config.yaml
num_hidden_layers: 8
hidden_size: 256
num_attention_heads: 4
vocab_size: 1024
rope_theta: 500000.0
qk_norm: false
init: "normal"
init_std_o: 0.0
learning_rate: 0.005
decay_shape: "linear"
batch_tokens: 131072
max_steps: 2662
Each number is 500 + 25 x the weight over the matrix's rms, rounded and kept within 0 to 999. Layers, rows and columns count from 0. Numbers have three digits each.

# layer 4 attention key, 256x256, rms 0.0978, rows 0-191, columns 192-223
457483482471488504502537494515527486499572487509533527495460524511505458532534535517542521512515
507496505548466510524490512493471475474488516509517527502522519509512461500456511495546520482526
503529493503529507522486466489449484479466530504512488507484500509493501530506501464522490510504
511503526508444531484514528509501502479493494506516521505514488521516514507500494527521502522473
509504542487497530469499474506502569529479535474501474535481517506502511504543494468507493492497
521447449524476455509542507498493447483472527553534523468503522477530492497497496548529509531525
496532468510512466492448555500494502488434512493466481529477447470540465506543504511491518509560
454514529483500467484490465485526500485497498515481499531478446449520492491557464506429506504501
501496458506552443533529491498491531494468520490466477507506502521514568482485481526529506462512
458490475482509509518507471524502530485497504497514503461517464468476473469491488512516494455523
475476472518507475521508488473502554480513521485508549516500506490493464481493458507468476452478
483527472530523494498519497500503554473470552519479490466559496502481498565503470507450477495495
505432530555489499484535458519493459472481503486512516457458522569473529513494503492548474445464
497479489557462478514497485493504487502524526453458461517447519501525501510507524487476511439497
509517518507515512427500453470508474483470496527483512507487484493506499473498465449506428496458
526447488485525524476519485518480531502520486488444504502505501486500497536481542537501483526480
518514476455486502505497517490488500533537479549515508512475497509535516457492488483524510478501
476495503524507487496478494503483512508447477462504514457538444506514494546479483478508478474492
535531470486488511469517541542483489476485492502512556465447491484503530500502492488508522537493
507486452525514534517526489526503473478545519479511531489520547458490523505500526500468512503486
535489562531465539494518504440484475526489557569484547516478466494481541479484482483489500515500
525487461524505489455521496537496494525558479551487476513499532476500550485526511488541497507516
454468489521526527487510518483473548526488479503525490497503516526524504507542500481504511495520
506508506488497549490475532440488508500504478480486535506504499508560516522474481521462501458491
483542522502482493521466548521498499482542517506499480503471513496509503474533505486542496511496
540475498439494497502515492489502520472490492483496512506493476510510514512505479485522508445527
509526463467520546493509542534485495508490487489560481558533488476511519520509492521485503504463
480461491480488497493493510456525471463518497511487579500490505501484483532514547517530522486539
504478470502505495486465502497525491483483563511487467484543460479509497469488534473468521506529
491477480491514497487455539474514523521483513513498533548535489436511516518506508544492501500508
473500497457519491488514506496517516493457466513476453490499483513499487494493465477517540555551
471515457476525469490468469510558516467513534493536525469505503563498509523505528482466523508496
562507486534499494514471483482478549511487497493515484528529524508534474508508493496483482482504
532494512481514514495504525496507486478492437505502505514532488472504477525499460503489495501466
537488480456481533501521484459523484458508495510465452474484473526528486499476472487493474520479
509497516438515484475480515519455463468497508543530496518490504525484498489476486480495445458523
508562512488470490470461503505491524547509490534532507497528480499470544500491496515501406501476
507443493506478486496495473510450472500504494512512503498467513527466535483520513484496520498490
501548472476549475536539539515516496544521501510492500418534508504435491486450451467453460468482
551521502492492485479476452505472473497489498500516520500481478550493535486526536490469474523506
492535514498465490454490555471529491460488508507494462518452492488476532499496469513472542505489
475500490508492484501498505540500474536528474503470451497513509520497523507452507482485493510494
493473477546546488517478473501490521507499503510470511482508477473538501488541541510520547519536
539476529516453488491494454487518480506540514498498543483517518456467515531482487471437495504473
506514503503522544458472506469514501511499498506467498527472473501449485516491524501506480482457
494491451490519495512501508457492517473561523488507504527513489508514520524478493539545513535529
467464484495505506535487548524508528496496488492485442459533506488513475489497468513487506461559
482459492475529486530521488477494527473473506501534503468524494503517454491531491509491492502494
508489481565534467502506513522500516466464517511481524504492489510512496514511494505486538553496
454489491510478490545496495493509502499499526486459492497501499483483490519474467514454545500489
519556478507458475515528494506471499480440526505510456433549530489539505478433509526478513496449
493487540482487480490531466465527495547501504500493525513489529541457487505463536476498500483509
457505502458542483488501491512521530521497490528454505493488514519509515471488523500475506525479
536521513476486520507479447497478525502494523495502479487507516488517498510493536545514474506476
521491505510513507504522506503473527532519496497561511513494499445512496459502499505470558530501
517482452531539507540479488541493475489488536497492521511513458517500510479521475519494509510501
473473468553492509498461466495466459490528519489491498466471516488485493529551523514465503502429
472518535450511516474561496490447515529477519490454472538499481468460502513497478547558524468496
535482463503532536519482511516492535518482504458478452516533437469504501520556475501468536469546
477503484495527534509572488524522469504514510525524529495483522504545538541461556502558489477502
517437478486438506497567502568513512505500492497497562465549492457470539486521505475513497476470
496491493507527507497485495508535508478480486488514510506482503527513533495505468529473528489492
514491505478516518492492485527470505524495468440493440472474461514512529509468507513449502506520
493535497504460508492485486465519536474476506501504484500487487474442484508483444513524510484540
480521491509469484505518486500535485480538507496496499494509519490530516501540496519509510506480
484478519512492504489442467498470493496450507477494506490500515474490515492489555493473504484472
466497488488506501492471536476501524510483500511519495489543486496538514451528466498506454473489
523491513526506487510525493491525483456516527494536524488470526459493513483479494484487512497518
490489509502482473521495511523507483513518522492484479486515519520527517540477497504509525540508
485546491489505515494484485486495566502482504520474486481507474525514515502511547482501502497463
493560511486523476520512469487457501507482510490455500521473487456475500501521500503468489465507
517564463516516502476509502509452504484486500511470495546498506537469501499491483475497511463469
468480476476520438519499503512473511448457497526538536498499470498520517474508478515507502504504
521493512529559512507523528491509471507505477524532541513550520523474537495486495526493474526509
478517581514478508500515494522497513525494542495490503518520493535514499512503482502513450505510
519442472495533493493512540447499531488476444484531423525499478512470482490497507480489610469494
517467507521486569459455477525490463498531525498511516485474505501502494491516519485483483485522
506478478458516524501514534483463494498497498466504482461493513495470502520486502474510505520507
489490509472557471533510431485480510460504492477487462525469508450501495474517524515429507538458
515523535491492523484442488467531493516511482498514451476483510464459497467505514521485515477479
497455530507535473504513493496514515503518499485527493446467502469499503474497502545444515513519
502534512504466456444498518495459459525435482516485485491512518477515473507536480518506511494510
493498502507439466515480538510476535527531506504520506497427525526491485509476461500503493522552
469479458497474560464519491479478443514525511463520519503471506520501468526468566526526520556465
540516513455487455499501477540544526502433518508495507513543480471493471488425520513460486481512
521501517481552506499484474504509478537480502537522513426497500461493539517453496501491505463520
517532554506480501525522515496450464453519417506476525528529510538503535511529466489551460472468
449513501564477514510526498457523506489512511492490454512525477499485441560556492468549493544505
510490487512525520518522513510514501533527474511488486471480514477491488511468471518499496496457
494527458537523415475451509478472508486521503513496502501457472505479520485474512483553552513511
493503493524516503513474477478472440499519524531487492477475499465526535521484460494506489536453
516512506481473512505466505432515485484523462474550437430505536514530529495460485497477504489495
485469498493494472484541518510498478447506525535502415549535511519578509477537531570517481531473
454512491471499514518515535538492476444488542479512499506534530532514506522482501505537534521511
493490410507523491523495525557494510510510506494476531527601505530446545502501442506441546506539
551553488560502455552517498579555511493563464493463523533472534481455482513508540466517558454501
491528518519496464492477471541457482489481524467500480512507550496489532495512533506509497540470
497500480502508466516480478497514466501501506503465467506488460474463482493497501504532505487527
535539503512478503484488489482518514489504514510515500513474475477499484496456544497485481479512
467517527506470544514475513488492519479499531500490500530493487503513491560484517500490524502482
520501505494517502510498476496461521527506532510485525542459506491478499518503526505520523527479
500475467478508505514517474506511515479520491490494503519486464527521519504506454512498508553498
543551556524474495501480508501522489457548500519465498507514453517488511503502509484493492514520
505514493484489464502522526503452495494469496494484512493546483526467540483491513488483484484466
502493536474481535485479488471465485513502516460520523487485512434528460470503520498578444451533
522471490475497492505482484524480484525516481521499504529455515560526491503511521477543506496482
503537468497453500495482534534471596475510549560501472455541508521510497465504485484475500513482
461502500498473477543506497489542514470496519481530522449455519501521490496516515483484449520532
517488503487482501528471478498506496443511523490536412459460511479507490556527522553495532499484
557483524457537485518497536490467501511507469508521548486499523493443557485471518485505471452503
488521498557453481486486510546506487474455553493513472499475446469478547498485508494561533467512
575551515478472457524545530524490524510491477498458496456499502494516570485472481499487477524458
484552547530509540477482474517471496474522494468444522560491480494537499534477514503469514514522
508473474515453509486508516515459554462450469452497508486448521516515502506535480492542484514469
506482529547532514493520487510462524472519475508473527502483508518515444470471463518425475515492
463491518490494564520496454513560485545504535514460555518486554462479447489477482499500447507485
534485451512555526533479475499487496503514507496422514503471533491498478508454503511530480474515
563457494494487476572508461538477494482527492490478517528536473468519459520493503505489501426535
503503469479482475507501494511548487491506531504587481510539460537521466531504474528503477533511
499484510478473541433496518527523523493449535464449486535563450528474479504493513468510471446510
473511505475466459489510499506468498483488505484492586518528499483452527524473532481462476530497
480522504539546519512490549498481493490532530482503507530511512529510456494481517510553474510521
476495534505430496446446511525472534466552561527509480499435456478455505506545570472468635485468
453525501490522526447529499451443490544486494477526475498445506485519491487500471520451507477500
528526539506490521506525481496473472510529553470522485470515537549486509495531500488526501506498
486473478509482507569528512510479506544481518516517482531503489486529489470460512504552531480448
514511505530494463517475477493479515484497532487493501481433476484503537549529518547487475535514
432473524485502463481517502501561490489489513501492502510470509592519530488519497531477502496498
470511483462510501478533514487488491527494488481521532501481508536469495510500476477502500503456
523524514513511503496497463504488478474498501489513474507518493492495518497511489507531520488536
503485520489497518532475524524531540503528534483499501485496495467478481485495507520518510504508
506503524461478515507515526496500527533467503515498514504519502489464480447459486482495517517495
518493497507512503551503510510524490520444542502490459486551522499497452555509477529574488531534
491513509532544478504508525490514471512490494511502495554481513488525494503511502476513517513465
499497464495450489483505491466501497476494477479511447483465488538500516478510527477516517483494
514509468482494492495514507507478485511531508488516501512532479492485490504495506495493508510440
491500496487468510493452479480470522527483465539517507474478497522477498472456480461512499484493
521503471477505506478475543528458457563492430536481500528532467536479530447472539466461495473479
512511501517515518468493526469484508514540540496507468470494499521487480461510477491451488505499
488496490481490522495471517522478499474491496530510515501519506500436565502501498469445528432510
489473456475499522500545513489478478513530512526528485525515542526488522458461477424487524554495
458493524542493525522507500469540518482513543509504526473482499505500532588553474528534500468485
493501495494487543487513525474476509493481483529528502551499498484531516500508525506482497515501
545491462522482446494499492487515512530519469479482490500543558477532510524494515476497475500479
499466498486485485456530557505487503493518500474484510507474514478491536492520529524466503517478
491495510518523531496508466503511456466474474502477524555501514508504494511530498499478496498484
500457511512502513521531487528489515510482516538531467539535467547489505474497465501541509456493
480515485513506506513526518498516460486507487527495514493473527514508481493484483486516485507480
524502464457466513474478493519493505529552442551518499512472511559447506474462489476484489528519
526486507556480517503496425503522527491542504482474505460492517475498498530520521520526474500518
539511487458509517488517502494472503522473429464526530547493481486482496477453459499487492508491
459494493516514475507528506519520520525472525499485511492473486517493452488476492485520472510537
551482501525482533520495520562549501500530480492503492511496504501516520522550524489516483498501
484514515488501490500445486455518537467487466493497481451563517514535480478481498497512500509505
507495492458480511510497489499464519523468459498519487513524477508494509490504457516490508531475
482530521474526524468505461505488451502490475546510497495503496465504494532489493487456494522492
477503520514491474528510504478508506505509515485445551513509520457535494525541494566512526492497
475494512504485507523478497501510506483517505526481518454513534460493501467501521508534438515471
531485504496488512543490505517479520533479518503474480464464532493490516508508491445472483562502
519477522464485503492495447504449524516486495517519507535504511511556465505527498460491537454500
479514566543488513530461494496510472492494515489501467496513493463478497516504538523517530507544
537461497475497488501494516460495532504484494478528539480470510501530519537502521475478490513489
523506508518509481499487493500484535504483519510476519489496493487496466486518509516524523518479
525498451492470524478530519466470495467462523534515472472518498457495476533525536498548467504495
531502517490503472512493519483515503503491502525506551485502494517450462499522515488499520480483
511539522484481481509466508516508476498471456508465510499484444509474478502530507468467483510466
494495544465502507516461486524517472480514468424532493490500461497477508513557542486467522470501
550486490422517491488495494492513479534518494563542530492512478523490512466509460474489474473499
534543489582474498496532484479524523470491511509514458524484493446512471513478447520516496496542
509500496502543455505489520508459494480512461524491473485505499527481475534508509477507528520509
508503526476516470529485494499532500555544459533530493498446483486503479526451507528512483509485
511485494493500504534505480501500514544510444460496490510508521541534464511532503492475501478496
488489502507500472511475493531493478464492512470497484514483508502523458490502470540489502493488
479519476421489452471510503503502499498515472497541494465493480570449499495491512451483503464490
517503519484485550501505517434474476502535480551490488507446466521469473474517520478505509540498
505509475466512532505501506503492471507507515535500462527502479560456481419526503476485484504460
509503508501484496552481535500477539549528511509474512519498542486531499488448489483503536512492
428481501473500506467498499509495498481485493506511513503490479508509481475504468495507550511507
477476544546492498511546500471465475460549499546503506516486507508466476484484523516499506496487
509472463504498518528506501463427503504495511526507490458492487515526524495466479472459520526544
484521481467473477536492506526508489489527490508480492480476514511491528499513489526451439538489
480502476466487515498501460508529515497443519530482513478538528463493513466510489476504496508489
539460532562475516496505529474543514486502497521526467523533516457522543538490547503498527486484
498497490491505488465517502458533529495517475460494514525486505489512491467509495527480487477511
479475487529514491489512521495489512476494541502558491499519524538513482482478469530511514508527
459474503519463515524498491521503472476517519525461475496491484496507488512533497497499502499511
501493522453504490476443518498548486512530421479480533497521481519511463517487490466506490505477
483531551484497514481532525505454506487441463526490533480529511515512476493524506520518505463472
504499489523518464444518501507545486492541515492505474498474529504479530503509449516524446532534
495506533469480564490452528509483500496480471488470505509494526480508495567469491498473530495470
476536532506477476477477542468512515527515503494534512457469540484480493508509508496509491500490
457528462483517488564457524519490459506527526450503494510492532508529557461510502538504513489510